Each number is 200 + 20 x the weight over its row's rms, rounded and kept within 0 to 999. Layers, rows and columns count from 0. The size before them is the row's rms in percent of the matrix's.

# layer 7 MLP up, 768x192, rms 0.181, rows 660-696, columns 96-191
091,195,185,234,230,209,208,191,181,238,233,210,178,206,163,206,217,224,188,217,198,189,197,206,202,171,203,188,229,216,185,213,208,205,178,193,178,201,205,215,213,145,198,216,176,233,194,179,255,189,189,198,205,190,185,193,202,200,231,184,234,247,220,202,164,227,202,177,203,217,213,204,172,201,208,202,205,184,186,215,218,192,177,191,179,208,206,223,174,172,204,211,210,186,207,198,170
101,193,231,221,202,195,216,190,202,179,214,191,216,161,191,218,206,238,183,201,209,221,211,186,206,188,216,220,178,171,225,200,218,213,210,222,215,239,182,163,178,189,175,197,216,178,181,210,224,162,220,198,176,208,217,197,210,222,201,226,178,214,226,194,234,186,179,179,206,175,217,200,206,219,219,199,239,203,185,197,207,192,230,217,195,206,211,164,193,173,229,191,197,217,217,260,215
114,201,193,189,244,197,190,220,243,195,226,197,212,208,216,215,179,224,192,189,189,219,172,205,220,177,226,202,162,191,185,193,229,195,212,227,142,198,207,157,211,224,202,237,213,223,182,209,206,202,175,206,199,235,208,172,206,196,215,205,181,199,213,197,191,205,201,176,184,222,196,209,208,217,183,156,175,181,188,163,204,180,178,175,215,183,201,197,235,214,217,227,223,211,191,190,176
110,209,192,215,216,226,203,224,186,248,201,222,206,175,169,200,177,194,195,207,191,187,215,198,202,193,190,174,249,173,162,195,197,207,184,219,206,195,214,218,212,189,233,199,218,197,194,228,156,178,218,229,196,210,197,184,192,191,198,181,228,210,179,196,189,229,203,205,201,202,213,176,220,214,188,193,187,192,208,153,211,185,203,192,180,222,179,169,224,201,213,176,201,192,160,153,201
104,202,217,186,188,188,225,201,178,217,201,209,155,237,192,168,202,218,248,191,222,209,182,205,167,183,148,196,184,185,225,196,189,197,184,165,175,212,193,232,185,192,206,215,201,216,208,235,204,240,198,206,197,218,195,191,241,187,203,210,207,172,200,192,187,181,247,195,168,188,165,176,183,230,200,207,218,204,207,158,201,213,207,173,197,210,216,197,200,180,201,235,196,255,200,202,206
095,213,164,161,228,220,218,166,194,206,202,232,208,215,214,202,200,213,173,202,228,215,176,170,196,201,182,180,206,155,213,200,197,219,213,177,182,198,199,212,201,216,205,204,241,185,208,209,190,194,181,199,163,186,217,213,234,194,213,231,177,196,188,210,205,225,191,228,167,211,212,232,191,205,171,185,194,220,214,204,188,155,209,201,202,185,167,213,217,225,201,223,169,212,216,204,223
103,177,203,205,204,195,199,200,188,181,198,187,231,163,185,196,204,187,194,201,177,176,205,195,203,183,202,240,195,191,190,239,198,176,209,178,222,215,235,237,194,212,202,207,176,182,175,193,201,226,185,171,197,193,202,183,180,195,228,199,215,185,219,233,215,205,189,146,208,184,197,192,229,172,196,198,199,204,190,154,169,207,203,221,243,224,218,222,197,197,198,215,195,181,180,201,181
101,181,184,210,214,188,221,215,183,171,230,216,199,224,173,195,178,192,177,185,226,194,176,230,220,231,179,154,251,178,203,174,196,170,203,191,225,168,198,238,191,203,210,214,176,210,241,215,224,201,201,202,205,171,217,166,199,196,218,198,233,210,221,205,191,210,205,218,236,159,238,214,172,228,209,221,207,180,174,205,192,191,200,215,212,172,163,207,228,215,209,191,188,198,187,216,192
099,200,179,234,190,197,195,184,212,172,179,227,186,162,209,211,224,230,216,165,191,258,220,209,183,195,187,207,199,207,214,201,197,200,206,176,193,215,204,212,188,203,183,195,206,180,214,193,203,218,194,173,183,187,200,184,191,238,195,212,219,188,216,208,196,172,254,164,230,187,189,220,174,201,206,198,183,206,160,193,208,178,199,227,223,183,198,206,213,169,206,185,172,212,214,225,197
112,216,216,208,170,187,192,200,210,206,193,179,176,203,193,181,197,196,201,229,187,209,224,218,234,188,199,197,195,212,176,195,185,192,190,200,188,245,193,239,212,194,194,173,207,205,194,181,240,214,213,192,236,189,261,220,166,185,189,174,209,180,214,196,182,213,175,194,200,226,218,199,199,176,208,177,185,214,196,246,219,213,163,186,233,187,191,199,180,184,203,205,210,184,181,171,214
104,222,220,208,168,176,198,218,188,184,174,171,204,179,194,193,214,173,170,168,219,190,201,190,214,203,243,194,207,206,198,155,171,194,198,208,217,228,219,193,205,187,196,211,186,192,151,232,212,174,173,195,214,181,211,208,190,177,159,190,227,176,204,202,211,220,191,237,212,199,177,240,194,232,201,208,195,170,238,199,201,234,178,190,205,203,209,210,179,179,184,205,206,212,185,208,199
108,220,209,178,227,195,184,183,189,180,221,202,249,177,156,197,190,165,221,189,198,213,161,192,248,173,215,249,212,174,198,174,240,219,193,196,205,209,182,179,232,195,242,221,191,197,190,171,208,180,213,192,199,193,210,162,193,194,157,187,216,188,220,185,206,190,200,212,148,197,191,211,210,200,183,186,177,219,220,195,170,180,233,208,207,201,192,180,173,239,225,174,175,230,195,205,192
098,198,174,205,167,220,210,198,187,214,205,200,190,165,222,187,166,223,156,211,200,215,197,217,217,206,151,149,222,197,168,187,196,232,183,202,207,248,225,212,207,187,169,196,205,171,213,203,182,187,176,211,190,235,193,173,217,180,210,167,187,204,189,205,196,217,203,216,203,215,212,163,257,190,206,182,221,221,198,168,203,215,192,212,240,203,192,199,204,189,187,214,182,188,200,213,210
105,202,159,218,205,203,209,215,200,201,186,182,203,197,236,208,184,186,173,195,198,198,165,144,221,221,196,176,226,182,223,218,218,254,188,211,188,200,175,243,188,202,206,198,187,211,180,204,188,206,173,188,202,210,209,190,217,193,193,216,220,214,180,172,196,181,203,169,181,204,199,192,195,200,191,186,189,211,235,180,205,217,226,200,195,225,189,212,169,220,186,217,204,225,205,180,148
100,167,172,219,190,194,190,203,188,185,174,203,150,193,162,185,193,232,222,218,171,198,210,191,205,193,240,190,202,192,196,198,226,221,209,208,221,215,218,216,199,194,197,186,198,216,181,213,223,212,168,201,155,208,211,204,239,210,232,198,224,174,183,238,176,184,177,226,174,162,215,220,197,180,202,188,212,232,190,209,191,197,189,191,196,204,214,203,197,181,210,189,209,223,193,189,163
102,192,172,228,220,200,180,191,199,229,208,269,205,183,208,210,219,204,235,196,204,201,201,240,156,187,177,192,203,222,214,198,205,171,165,176,209,155,226,204,175,215,220,189,242,198,202,228,171,183,208,198,202,178,192,216,227,233,204,211,201,178,212,177,226,180,227,172,187,218,163,174,177,238,242,210,210,189,209,201,219,222,194,193,199,186,230,231,197,221,200,222,186,204,180,212,180
094,188,191,219,214,196,209,194,144,182,209,227,163,203,197,218,204,207,178,182,187,175,208,189,197,227,241,212,227,191,217,200,192,186,219,201,160,200,214,216,174,176,155,201,193,213,210,210,213,238,194,231,193,188,211,191,205,196,237,201,228,223,194,181,202,203,243,207,180,189,232,149,200,164,213,179,199,188,213,206,185,235,236,223,238,190,185,215,201,201,192,194,185,153,204,194,172
099,208,188,198,209,174,204,231,224,185,183,198,185,201,192,162,213,177,201,185,174,209,196,218,192,206,198,223,197,228,161,208,241,159,188,171,177,171,192,174,182,186,202,208,214,184,185,179,215,220,245,219,192,200,190,215,250,183,164,226,198,204,209,178,167,188,191,221,200,200,164,197,177,220,190,187,227,197,203,226,206,217,199,215,228,204,159,184,218,212,184,190,223,218,183,148,208
091,203,158,186,207,194,223,184,213,224,188,213,194,197,189,178,218,179,204,186,224,205,230,181,205,247,183,151,223,211,156,191,220,196,204,178,188,210,224,179,206,173,207,190,181,197,172,193,212,231,188,224,243,209,226,178,220,218,181,239,160,229,204,215,200,221,198,250,230,174,151,209,157,200,236,205,209,186,206,219,162,180,215,217,216,154,216,178,211,222,203,197,209,186,182,173,193
092,211,247,214,200,190,195,148,190,177,229,207,201,229,185,202,184,198,202,215,201,193,230,227,192,176,203,187,247,181,209,172,246,199,182,168,219,196,194,214,191,197,189,213,201,225,189,176,214,226,212,175,194,193,187,219,204,222,179,227,198,196,229,211,236,180,229,166,184,186,221,194,209,207,216,227,207,178,167,156,194,191,192,183,204,189,189,194,182,213,186,249,163,211,204,190,194
101,174,200,192,235,221,186,185,201,199,199,209,200,199,195,192,229,208,180,208,168,210,183,207,200,196,197,185,168,207,208,190,213,213,212,230,176,171,169,200,185,180,211,190,205,249,198,191,213,207,158,195,212,179,188,212,204,216,169,217,206,181,163,200,168,152,193,218,221,193,221,205,230,188,209,198,211,198,198,171,209,225,172,197,173,232,211,188,204,202,194,198,168,162,205,211,182
105,219,206,195,171,195,214,187,185,164,193,185,216,196,142,237,216,206,203,241,198,213,196,213,198,227,203,216,221,177,225,191,221,197,172,170,186,173,219,206,210,181,175,186,215,216,204,210,211,196,198,206,208,248,191,206,195,152,219,202,220,195,209,205,177,228,206,199,158,224,225,191,216,233,204,201,196,214,221,223,203,214,192,200,213,198,165,215,218,208,205,210,176,216,185,171,197
099,205,210,212,201,223,205,186,196,222,189,202,204,198,210,235,180,191,189,193,229,250,203,222,196,210,186,168,231,214,178,223,197,189,209,188,181,154,212,239,175,208,206,223,171,202,180,214,192,180,204,218,191,167,194,193,201,203,208,192,224,201,168,183,170,232,205,223,208,229,214,229,225,160,194,209,205,212,214,200,217,236,174,234,202,197,218,173,209,161,198,182,188,173,219,170,206
100,189,119,201,173,180,209,196,178,238,195,188,188,193,228,157,209,201,154,178,209,171,208,181,220,186,178,228,193,206,207,218,193,194,186,200,198,219,176,190,226,207,162,199,226,212,205,243,220,215,211,200,197,193,194,205,227,186,199,202,196,204,191,172,206,151,187,218,192,186,190,199,201,227,178,194,205,205,197,206,200,210,192,223,198,213,198,193,196,199,231,200,172,199,210,157,197
104,216,213,228,216,218,183,200,155,210,232,180,215,211,185,183,193,189,214,200,177,213,172,178,210,226,227,207,180,193,185,226,183,212,174,190,193,178,211,193,220,209,186,186,178,162,146,209,187,195,194,218,221,190,166,198,233,185,189,216,220,176,206,182,223,180,217,191,188,193,208,203,214,172,199,206,232,179,188,158,198,199,217,216,197,186,198,252,193,186,197,190,208,203,195,207,182
097,198,245,185,207,135,203,204,187,177,217,184,209,209,174,183,194,185,237,185,220,198,176,222,212,192,211,208,232,231,197,218,200,202,191,196,224,196,207,229,163,195,192,187,227,209,212,208,203,179,178,193,195,161,187,143,228,179,199,225,207,207,208,191,200,190,163,195,238,186,174,197,164,209,184,206,215,164,194,196,197,195,179,230,188,234,199,214,203,195,236,194,197,190,202,211,183
103,210,175,190,205,199,251,215,191,204,176,217,187,194,190,209,165,179,212,201,196,199,163,189,213,200,170,198,191,198,191,168,195,226,180,188,208,182,190,199,227,179,217,218,226,200,216,163,186,220,186,211,196,191,216,198,211,170,191,217,243,214,157,208,206,205,204,194,209,190,170,196,171,193,197,194,204,183,197,212,166,213,206,231,188,176,188,230,251,220,186,220,218,205,194,207,180
098,198,216,217,210,197,220,195,179,242,221,186,184,175,204,175,203,174,219,213,193,190,193,215,184,198,226,186,193,193,170,195,239,204,175,196,196,166,188,208,208,143,183,202,161,200,195,176,204,179,164,209,237,195,193,190,180,173,181,211,239,181,173,220,188,194,233,225,185,211,166,174,186,193,209,194,229,210,203,179,211,253,182,210,217,218,175,226,234,185,174,183,208,192,203,238,195
106,193,208,202,214,202,204,188,219,173,200,225,153,233,166,222,214,222,167,207,233,252,225,213,181,217,204,182,196,198,202,176,191,174,198,176,200,201,182,184,218,190,207,204,216,188,212,191,173,199,204,204,205,222,192,224,229,225,175,199,191,223,220,158,210,196,207,200,146,213,174,194,233,216,168,178,201,187,214,196,236,199,180,181,204,190,207,200,169,158,203,213,198,197,183,179,209
095,223,197,213,175,182,182,202,210,186,214,204,168,175,159,204,212,217,241,153,181,222,166,201,240,197,181,197,226,145,195,193,196,179,217,227,215,171,215,235,185,228,181,201,197,201,208,208,199,216,199,229,193,207,216,191,208,207,198,192,223,177,210,188,207,190,222,189,216,218,181,199,203,215,191,211,225,203,195,178,171,159,231,231,205,187,210,200,226,193,198,189,194,177,223,184,210
102,220,191,204,202,217,189,195,188,173,205,230,168,190,215,174,206,204,171,237,223,209,210,200,196,202,185,198,209,190,207,195,223,196,161,173,200,202,186,168,189,206,225,211,207,214,181,194,220,205,230,214,179,202,199,191,240,222,220,192,220,152,203,196,190,176,236,195,193,166,237,211,172,221,202,170,171,197,171,200,217,268,200,201,188,253,210,224,216,236,198,217,187,220,203,192,226
105,196,200,156,192,213,246,221,198,204,189,193,231,219,208,204,193,224,214,200,178,235,215,168,231,202,247,226,210,186,227,203,227,180,170,183,210,197,167,190,194,175,184,255,176,205,199,178,170,206,207,216,182,170,217,188,218,202,204,199,185,231,190,189,190,207,210,194,190,196,195,214,190,199,217,220,196,207,208,210,201,225,186,233,187,207,174,212,167,194,196,197,204,239,238,197,196
099,192,145,211,178,212,254,181,205,204,208,230,219,203,190,203,209,193,241,192,170,232,206,187,210,169,207,202,222,209,185,172,230,222,235,199,216,218,204,192,204,231,172,206,196,206,157,186,220,167,188,216,183,181,184,200,224,208,229,187,238,188,190,204,185,212,195,207,207,210,227,166,175,197,206,217,242,180,228,206,190,177,196,215,190,169,182,192,202,192,155,206,186,221,179,165,195
099,212,182,181,175,193,180,219,240,217,191,179,181,196,198,162,212,181,231,169,188,227,211,216,210,202,241,168,186,218,185,197,158,198,207,238,168,200,192,173,229,199,208,179,217,229,207,157,201,168,201,184,188,193,230,196,170,179,188,168,213,189,203,197,201,182,199,252,198,194,194,174,201,185,220,190,240,226,199,223,209,193,192,197,203,214,180,205,206,177,210,189,184,189,201,207,187
099,221,176,179,221,249,199,176,215,213,208,232,186,198,216,178,207,182,168,171,226,227,197,193,191,210,231,186,196,205,181,235,197,152,206,183,186,164,186,207,200,220,200,209,197,215,183,200,191,185,216,212,178,194,182,206,204,190,193,179,201,198,190,187,211,181,212,168,211,209,212,206,166,227,207,194,195,177,226,175,200,184,217,232,180,214,203,218,213,215,157,230,204,201,212,171,202
100,211,184,179,192,191,233,191,190,188,210,199,210,207,192,234,207,203,169,224,207,215,216,176,220,176,171,183,210,165,184,200,210,206,172,204,212,201,196,175,197,179,237,187,181,222,200,209,222,179,198,212,178,199,159,216,198,205,211,208,198,197,200,161,214,237,243,192,191,178,170,201,182,230,201,211,162,235,212,221,181,179,164,204,174,203,187,180,171,187,198,195,199,197,157,194,202
101,216,207,217,212,208,216,196,194,222,227,212,195,176,228,202,191,172,184,181,245,199,191,203,191,216,174,213,192,200,206,221,216,196,216,215,189,219,217,176,224,205,203,239,190,197,195,183,204,196,210,185,190,193,220,176,223,185,202,186,227,224,240,178,228,209,184,176,163,198,220,201,218,209,204,193,201,210,219,204,184,207,201,178,175,165,254,188,189,210,191,192,200,194,170,234,186
# layer 7 MLP down (transposed), 768x192, rms 0.191, rows 660-695, columns 96-191
100,196,214,191,215,185,197,214,222,219,162,193,222,187,209,220,200,201,203,182,211,185,184,227,246,198,153,239,200,200,178,191,216,195,216,221,213,206,186,213,182,189,224,200,164,194,176,182,199,218,197,161,162,194,205,195,211,172,197,242,197,168,205,152,191,168,199,208,191,188,196,270,177,193,171,201,164,204,200,191,179,169,188,196,205,206,232,206,186,189,173,183,195,213,227,190,234
113,236,249,243,193,219,161,215,209,158,221,169,186,235,212,214,168,198,224,207,218,217,195,194,183,198,193,212,211,221,218,183,174,168,212,193,193,167,226,164,179,229,254,205,195,192,216,195,178,207,218,180,169,223,209,174,187,191,211,189,173,207,178,194,197,219,188,223,238,171,201,196,162,167,209,168,224,187,221,202,217,199,181,183,208,220,210,226,201,181,189,185,200,201,204,163,199
121,200,218,204,203,189,204,221,217,158,213,210,206,211,143,179,194,218,191,186,174,205,233,199,166,227,207,185,218,197,205,222,200,211,227,216,199,166,191,193,184,242,213,219,201,225,194,195,224,172,209,220,197,197,190,188,204,215,224,216,221,204,210,162,208,169,211,182,236,222,186,188,176,191,206,204,189,200,208,232,192,198,205,149,213,203,207,176,194,201,228,172,168,194,163,191,214
099,199,203,206,213,211,218,231,203,220,196,210,216,203,176,182,170,205,193,160,198,184,198,223,206,188,192,181,240,192,198,178,211,237,225,197,209,166,213,193,182,224,163,198,211,222,175,166,178,205,203,184,177,208,210,198,191,198,197,207,188,199,198,213,195,244,223,222,237,214,195,200,229,181,168,246,219,191,246,174,184,210,214,175,218,231,211,201,216,193,189,162,203,176,210,191,160
103,227,227,198,213,195,173,213,251,227,206,163,208,187,190,209,183,219,234,214,179,207,185,177,177,213,227,201,140,207,175,224,204,174,182,229,207,206,141,228,210,218,223,193,217,188,170,207,253,170,202,196,175,196,206,222,172,210,226,207,212,215,206,188,208,162,223,180,210,205,189,160,203,200,210,238,229,210,215,193,222,196,211,212,190,224,222,198,181,225,234,202,198,206,171,202,211
101,228,219,258,174,218,180,231,228,160,231,217,219,201,202,173,189,209,221,179,180,190,215,209,194,176,216,198,176,250,195,187,177,198,180,164,190,234,209,193,183,191,214,233,196,172,199,215,190,191,224,160,215,210,174,251,210,207,179,188,217,200,192,192,178,189,177,191,224,158,196,194,160,189,219,209,253,219,216,200,240,199,201,206,205,225,238,197,217,221,226,197,208,190,171,202,199
087,186,211,202,214,199,201,192,218,177,199,190,211,228,212,190,180,191,212,203,243,176,211,235,209,210,201,186,177,212,207,223,193,199,195,194,172,184,176,207,217,203,213,195,130,174,172,200,196,189,180,249,204,196,212,224,178,217,219,233,201,184,160,166,208,207,189,213,181,179,203,172,192,187,174,216,223,168,195,231,207,196,217,201,164,182,170,173,171,193,207,200,187,184,197,233,226
106,196,225,186,207,176,178,176,176,217,179,205,204,224,198,226,221,188,222,211,208,209,221,210,191,195,219,182,188,188,180,179,209,195,221,215,195,202,208,162,215,213,191,193,201,167,235,191,185,214,183,214,210,260,194,212,182,195,174,197,196,224,191,194,211,228,163,210,219,220,216,249,197,183,201,196,185,218,157,197,218,210,236,191,203,198,224,187,194,199,193,187,224,169,245,212,177
091,222,210,220,212,182,218,235,178,206,176,183,179,226,217,193,179,228,186,198,197,186,213,192,193,185,180,186,212,192,183,180,218,185,247,197,201,197,212,204,212,193,201,209,165,195,171,233,206,232,214,223,196,215,219,186,187,254,216,183,234,167,184,231,175,176,164,236,195,189,186,212,214,172,227,194,200,184,212,201,197,206,207,204,195,162,182,181,161,222,186,197,202,185,168,211,175
103,199,199,207,208,210,198,205,196,183,197,172,192,184,193,224,204,202,224,196,215,167,199,199,170,187,207,175,186,217,181,197,203,197,194,182,176,206,218,201,223,199,219,167,196,198,187,183,234,181,189,179,209,209,226,226,196,197,179,207,214,173,164,222,205,211,197,188,222,215,196,198,209,198,218,178,223,214,227,212,219,205,206,219,207,197,221,181,201,220,214,207,178,206,197,191,214
091,211,198,200,194,199,191,176,194,152,179,214,225,198,157,234,194,186,210,192,192,161,204,187,173,196,185,205,172,196,204,232,206,209,195,180,198,213,174,195,183,197,185,180,191,207,204,204,224,195,180,198,177,235,247,193,213,207,239,191,236,198,170,204,201,216,195,162,219,208,181,194,213,229,218,207,211,217,210,193,187,211,203,220,181,193,227,166,234,214,216,205,189,178,210,208,219
114,170,205,225,214,223,201,202,188,215,186,233,226,187,193,192,169,176,204,195,217,193,192,161,199,240,224,172,221,201,211,199,206,227,181,200,212,174,207,220,215,176,225,212,203,224,230,198,222,222,199,200,208,183,175,167,182,230,225,194,213,199,223,201,248,180,197,155,206,185,186,216,207,226,195,188,181,223,199,224,220,223,173,190,177,149,188,227,206,221,197,194,205,191,160,187,160
098,220,195,211,192,201,169,192,164,192,228,214,199,220,185,244,170,220,227,227,239,237,181,229,187,158,181,240,180,201,203,204,227,228,183,190,176,173,198,200,199,206,209,189,206,223,210,225,190,198,211,225,188,227,214,205,192,202,215,208,179,204,206,198,201,245,182,203,206,227,195,240,195,193,215,231,202,213,178,209,180,202,208,178,196,207,192,239,189,205,244,160,187,166,214,222,207
095,231,219,245,225,155,204,223,216,193,204,213,213,218,219,198,215,205,204,192,211,178,196,222,186,183,193,189,200,182,235,188,189,205,198,183,216,192,178,205,190,235,221,194,185,212,191,207,223,185,190,201,188,173,199,170,194,219,220,163,191,150,204,187,215,203,192,213,211,230,234,204,199,209,192,205,200,212,228,204,196,236,226,190,186,187,222,228,178,194,186,218,210,176,178,202,220
096,218,196,207,233,187,185,204,209,190,224,208,180,187,230,179,157,168,198,205,208,185,198,218,211,215,212,185,233,192,210,204,206,237,173,200,236,184,178,205,189,226,198,212,182,235,177,211,230,207,208,216,212,209,226,193,207,234,220,214,217,195,215,187,198,186,190,176,212,192,206,190,196,187,201,224,245,208,194,184,213,235,187,204,162,209,192,217,191,204,190,173,159,224,191,215,206
095,203,203,227,194,164,196,193,210,213,210,209,212,205,201,211,216,204,205,203,188,183,214,195,187,214,192,206,209,167,199,206,232,149,199,159,211,215,178,213,212,231,215,191,244,198,197,227,226,171,230,208,194,181,224,174,207,181,203,183,209,206,185,214,197,186,210,174,186,243,175,181,195,186,170,201,186,190,239,178,199,184,199,194,169,177,227,224,204,182,235,217,173,226,171,166,171
098,206,218,198,161,196,245,198,205,192,180,156,192,187,227,199,206,218,192,201,202,233,199,213,177,180,202,178,163,203,200,210,218,178,211,205,186,177,162,196,174,205,214,224,224,202,220,200,183,203,209,186,195,165,179,225,181,173,194,212,220,191,174,180,212,196,175,247,176,189,202,202,197,191,217,181,150,200,194,188,202,187,173,240,194,211,246,191,204,189,226,217,200,223,216,202,204
100,192,234,209,186,222,187,195,219,204,244,175,210,210,181,176,213,188,219,239,207,209,161,233,237,193,201,197,215,206,246,166,218,211,228,207,186,199,193,182,207,211,221,205,180,196,217,226,192,221,207,191,186,182,209,185,192,198,200,177,217,216,169,186,188,207,197,209,206,213,194,194,224,186,203,191,190,177,231,168,207,185,236,182,162,217,207,233,159,208,183,212,200,193,161,204,190
103,166,208,240,209,197,163,163,215,196,202,196,176,221,180,192,191,201,202,201,180,164,174,218,182,178,187,189,191,199,181,157,219,181,194,176,229,181,189,208,207,199,184,202,197,174,194,205,208,163,168,193,204,168,203,163,185,181,187,188,232,205,200,194,185,241,199,209,185,196,161,185,200,190,168,175,213,178,218,173,233,235,213,197,203,227,173,194,171,194,174,186,201,216,187,165,205
075,206,235,159,163,213,189,257,206,211,224,177,184,218,220,200,185,184,199,188,216,175,222,212,236,185,219,190,209,158,184,162,150,201,188,173,188,208,227,232,199,207,167,203,216,190,149,187,201,213,185,207,208,231,180,242,166,203,191,210,182,188,200,221,208,174,189,187,169,186,192,220,234,217,199,181,204,178,190,224,223,215,183,210,206,227,183,194,171,186,217,219,187,195,192,203,216
114,188,221,179,200,202,194,212,202,194,196,201,195,205,180,208,220,220,203,168,218,183,204,244,195,181,164,181,211,214,221,221,198,197,250,189,210,212,207,212,226,194,251,192,154,197,186,209,201,193,208,219,208,223,199,181,217,233,203,181,229,205,136,182,244,206,168,212,176,170,174,140,189,177,202,213,194,204,190,216,184,216,206,179,207,212,217,192,198,180,225,198,207,238,163,206,246
100,219,235,195,208,173,199,191,215,209,221,182,198,194,193,174,165,200,186,218,205,191,195,168,208,185,210,221,185,180,190,205,190,166,215,193,201,196,163,190,165,227,183,171,183,199,202,172,209,181,219,209,228,234,225,225,219,164,192,190,199,196,207,186,183,154,232,197,236,219,190,189,196,168,221,216,200,234,187,233,264,202,190,256,207,207,204,195,207,188,183,196,207,176,212,220,203
106,239,208,171,172,183,211,231,211,173,202,209,197,208,168,211,169,230,176,210,201,177,205,172,184,152,193,210,184,182,206,198,238,229,210,226,215,182,187,174,253,202,189,233,203,215,235,196,218,184,220,214,190,231,198,178,230,183,192,206,191,216,202,213,172,201,175,224,177,197,161,178,191,235,180,195,224,199,189,213,186,213,199,207,193,172,220,217,177,221,195,189,201,208,210,181,180
116,204,194,184,190,212,201,215,182,192,203,189,221,185,190,208,182,242,205,203,207,192,187,207,159,197,200,222,193,200,215,230,178,222,184,226,217,184,170,216,204,224,201,190,218,159,209,226,214,201,169,188,183,200,220,160,211,203,220,185,184,217,206,191,199,171,175,179,181,183,189,199,230,219,191,239,198,193,202,200,194,182,224,196,191,199,165,231,197,168,202,229,200,221,222,233,266
111,200,166,139,180,180,205,219,200,190,195,179,230,161,189,180,168,161,165,216,193,208,196,169,192,202,217,223,210,210,213,212,195,210,180,184,202,194,193,202,211,206,168,184,192,189,227,233,199,209,212,201,202,201,211,150,192,162,239,214,213,195,178,192,222,202,206,173,205,173,195,204,181,208,183,167,171,194,238,172,176,180,244,173,193,206,191,195,213,205,219,192,193,189,175,224,192
090,202,184,202,182,207,203,209,223,210,214,219,240,202,188,172,208,231,214,225,188,197,161,175,212,184,182,166,200,218,195,182,217,198,203,223,194,164,184,216,196,196,195,195,223,171,235,234,205,190,215,184,222,169,206,193,242,182,154,198,234,193,189,191,236,212,179,212,196,198,204,191,212,211,230,223,189,218,179,202,173,181,179,202,209,160,154,178,185,199,189,213,191,170,219,172,195
099,173,205,196,206,214,179,181,221,209,204,215,234,195,205,206,208,234,199,191,207,174,207,204,187,209,178,195,230,159,196,200,195,184,202,201,188,170,196,170,182,214,204,200,212,245,201,237,178,172,185,202,193,159,157,244,203,178,220,193,215,219,208,180,233,173,245,193,179,205,246,185,208,192,191,211,181,165,211,181,216,190,158,204,189,204,208,213,182,219,203,198,196,201,181,182,163
094,209,183,188,181,199,172,167,182,166,184,238,211,192,214,203,211,224,194,185,191,180,197,203,183,193,187,208,198,198,218,187,209,193,174,191,204,220,224,190,225,175,235,190,215,206,212,173,202,183,175,221,184,195,210,169,222,236,218,197,192,169,212,200,201,240,170,198,216,209,195,188,215,204,179,200,204,182,203,238,175,187,204,223,244,207,209,240,156,199,213,191,226,224,218,210,206
120,215,197,203,240,182,203,208,188,225,213,194,194,224,168,182,215,193,221,223,198,175,229,194,176,210,223,234,206,204,169,206,202,190,178,199,214,197,211,214,186,208,239,232,215,194,214,180,152,230,186,187,244,177,228,240,201,194,189,205,212,192,177,174,220,180,211,192,200,189,196,222,240,244,195,208,235,178,192,181,165,198,195,201,189,181,225,194,177,198,241,183,190,205,201,217,184
079,187,186,198,195,180,194,243,194,187,213,195,218,220,195,184,156,192,205,186,209,198,205,193,196,183,176,177,207,172,196,188,137,219,195,185,182,190,184,190,213,208,203,215,176,236,169,206,184,221,190,214,186,233,198,205,194,245,206,209,229,191,211,204,201,203,192,196,194,202,188,158,202,206,187,222,254,210,204,214,214,216,182,195,194,199,195,193,166,189,223,205,205,156,181,241,201
095,215,189,142,200,172,204,184,207,184,209,188,217,200,192,198,206,241,209,214,203,209,213,189,207,201,209,184,202,211,209,205,241,185,224,188,204,180,222,215,178,181,157,222,190,191,199,189,208,187,227,196,189,213,217,199,206,207,193,174,230,182,197,218,199,180,203,170,220,165,222,213,191,157,178,229,208,184,215,182,197,185,165,166,205,207,193,202,207,168,241,180,214,229,212,181,184
109,202,218,157,178,217,220,176,191,204,179,222,204,207,203,227,193,204,202,231,238,171,199,216,177,202,201,199,198,199,214,186,227,186,161,196,206,206,172,175,199,236,219,229,200,163,211,190,199,206,191,208,197,225,231,195,170,194,192,190,201,239,210,219,212,222,208,224,225,207,206,211,185,224,201,226,150,219,194,209,204,212,211,174,209,186,184,182,196,186,215,153,195,238,180,199,225
102,202,218,221,212,222,197,175,192,205,192,189,164,202,204,223,181,186,186,222,200,154,228,217,181,203,202,190,201,224,210,181,157,201,186,217,166,180,199,181,192,199,168,189,205,244,224,217,212,183,196,191,219,200,195,192,204,215,212,224,209,205,256,207,229,227,185,220,206,177,192,229,190,208,218,183,250,210,165,192,201,204,196,206,219,201,196,232,210,227,210,225,186,224,228,216,186
090,210,160,205,204,195,191,183,177,165,197,212,202,190,190,196,215,193,206,195,164,171,217,193,171,164,225,188,184,204,212,171,199,210,172,209,155,197,181,188,207,217,202,203,206,193,178,181,214,187,208,188,194,228,186,196,151,201,193,180,213,215,182,219,189,252,210,163,223,228,203,211,229,211,197,180,213,215,184,215,166,208,196,209,189,194,193,219,213,222,201,185,188,231,202,199,203
090,211,174,225,199,197,205,229,208,190,190,188,180,207,204,206,201,211,170,206,157,181,187,201,207,194,197,198,185,211,175,208,162,205,216,198,200,173,205,182,208,231,186,196,198,218,231,215,176,211,209,216,210,204,193,164,216,191,183,179,227,209,210,152,176,170,210,201,199,216,182,236,178,231,164,235,222,236,214,196,187,199,193,207,210,174,178,213,175,172,195,184,188,187,192,225,189
100,207,241,231,211,193,195,175,259,214,200,196,204,192,186,176,205,239,200,200,165,197,188,198,217,215,210,191,198,235,208,238,215,230,218,215,222,162,202,200,186,191,223,181,206,190,185,205,195,209,194,182,207,202,215,163,227,209,190,185,174,221,195,207,197,190,171,231,210,214,194,209,222,161,133,225,209,207,231,193,200,197,164,231,220,168,201,190,190,195,167,222,216,185,226,196,200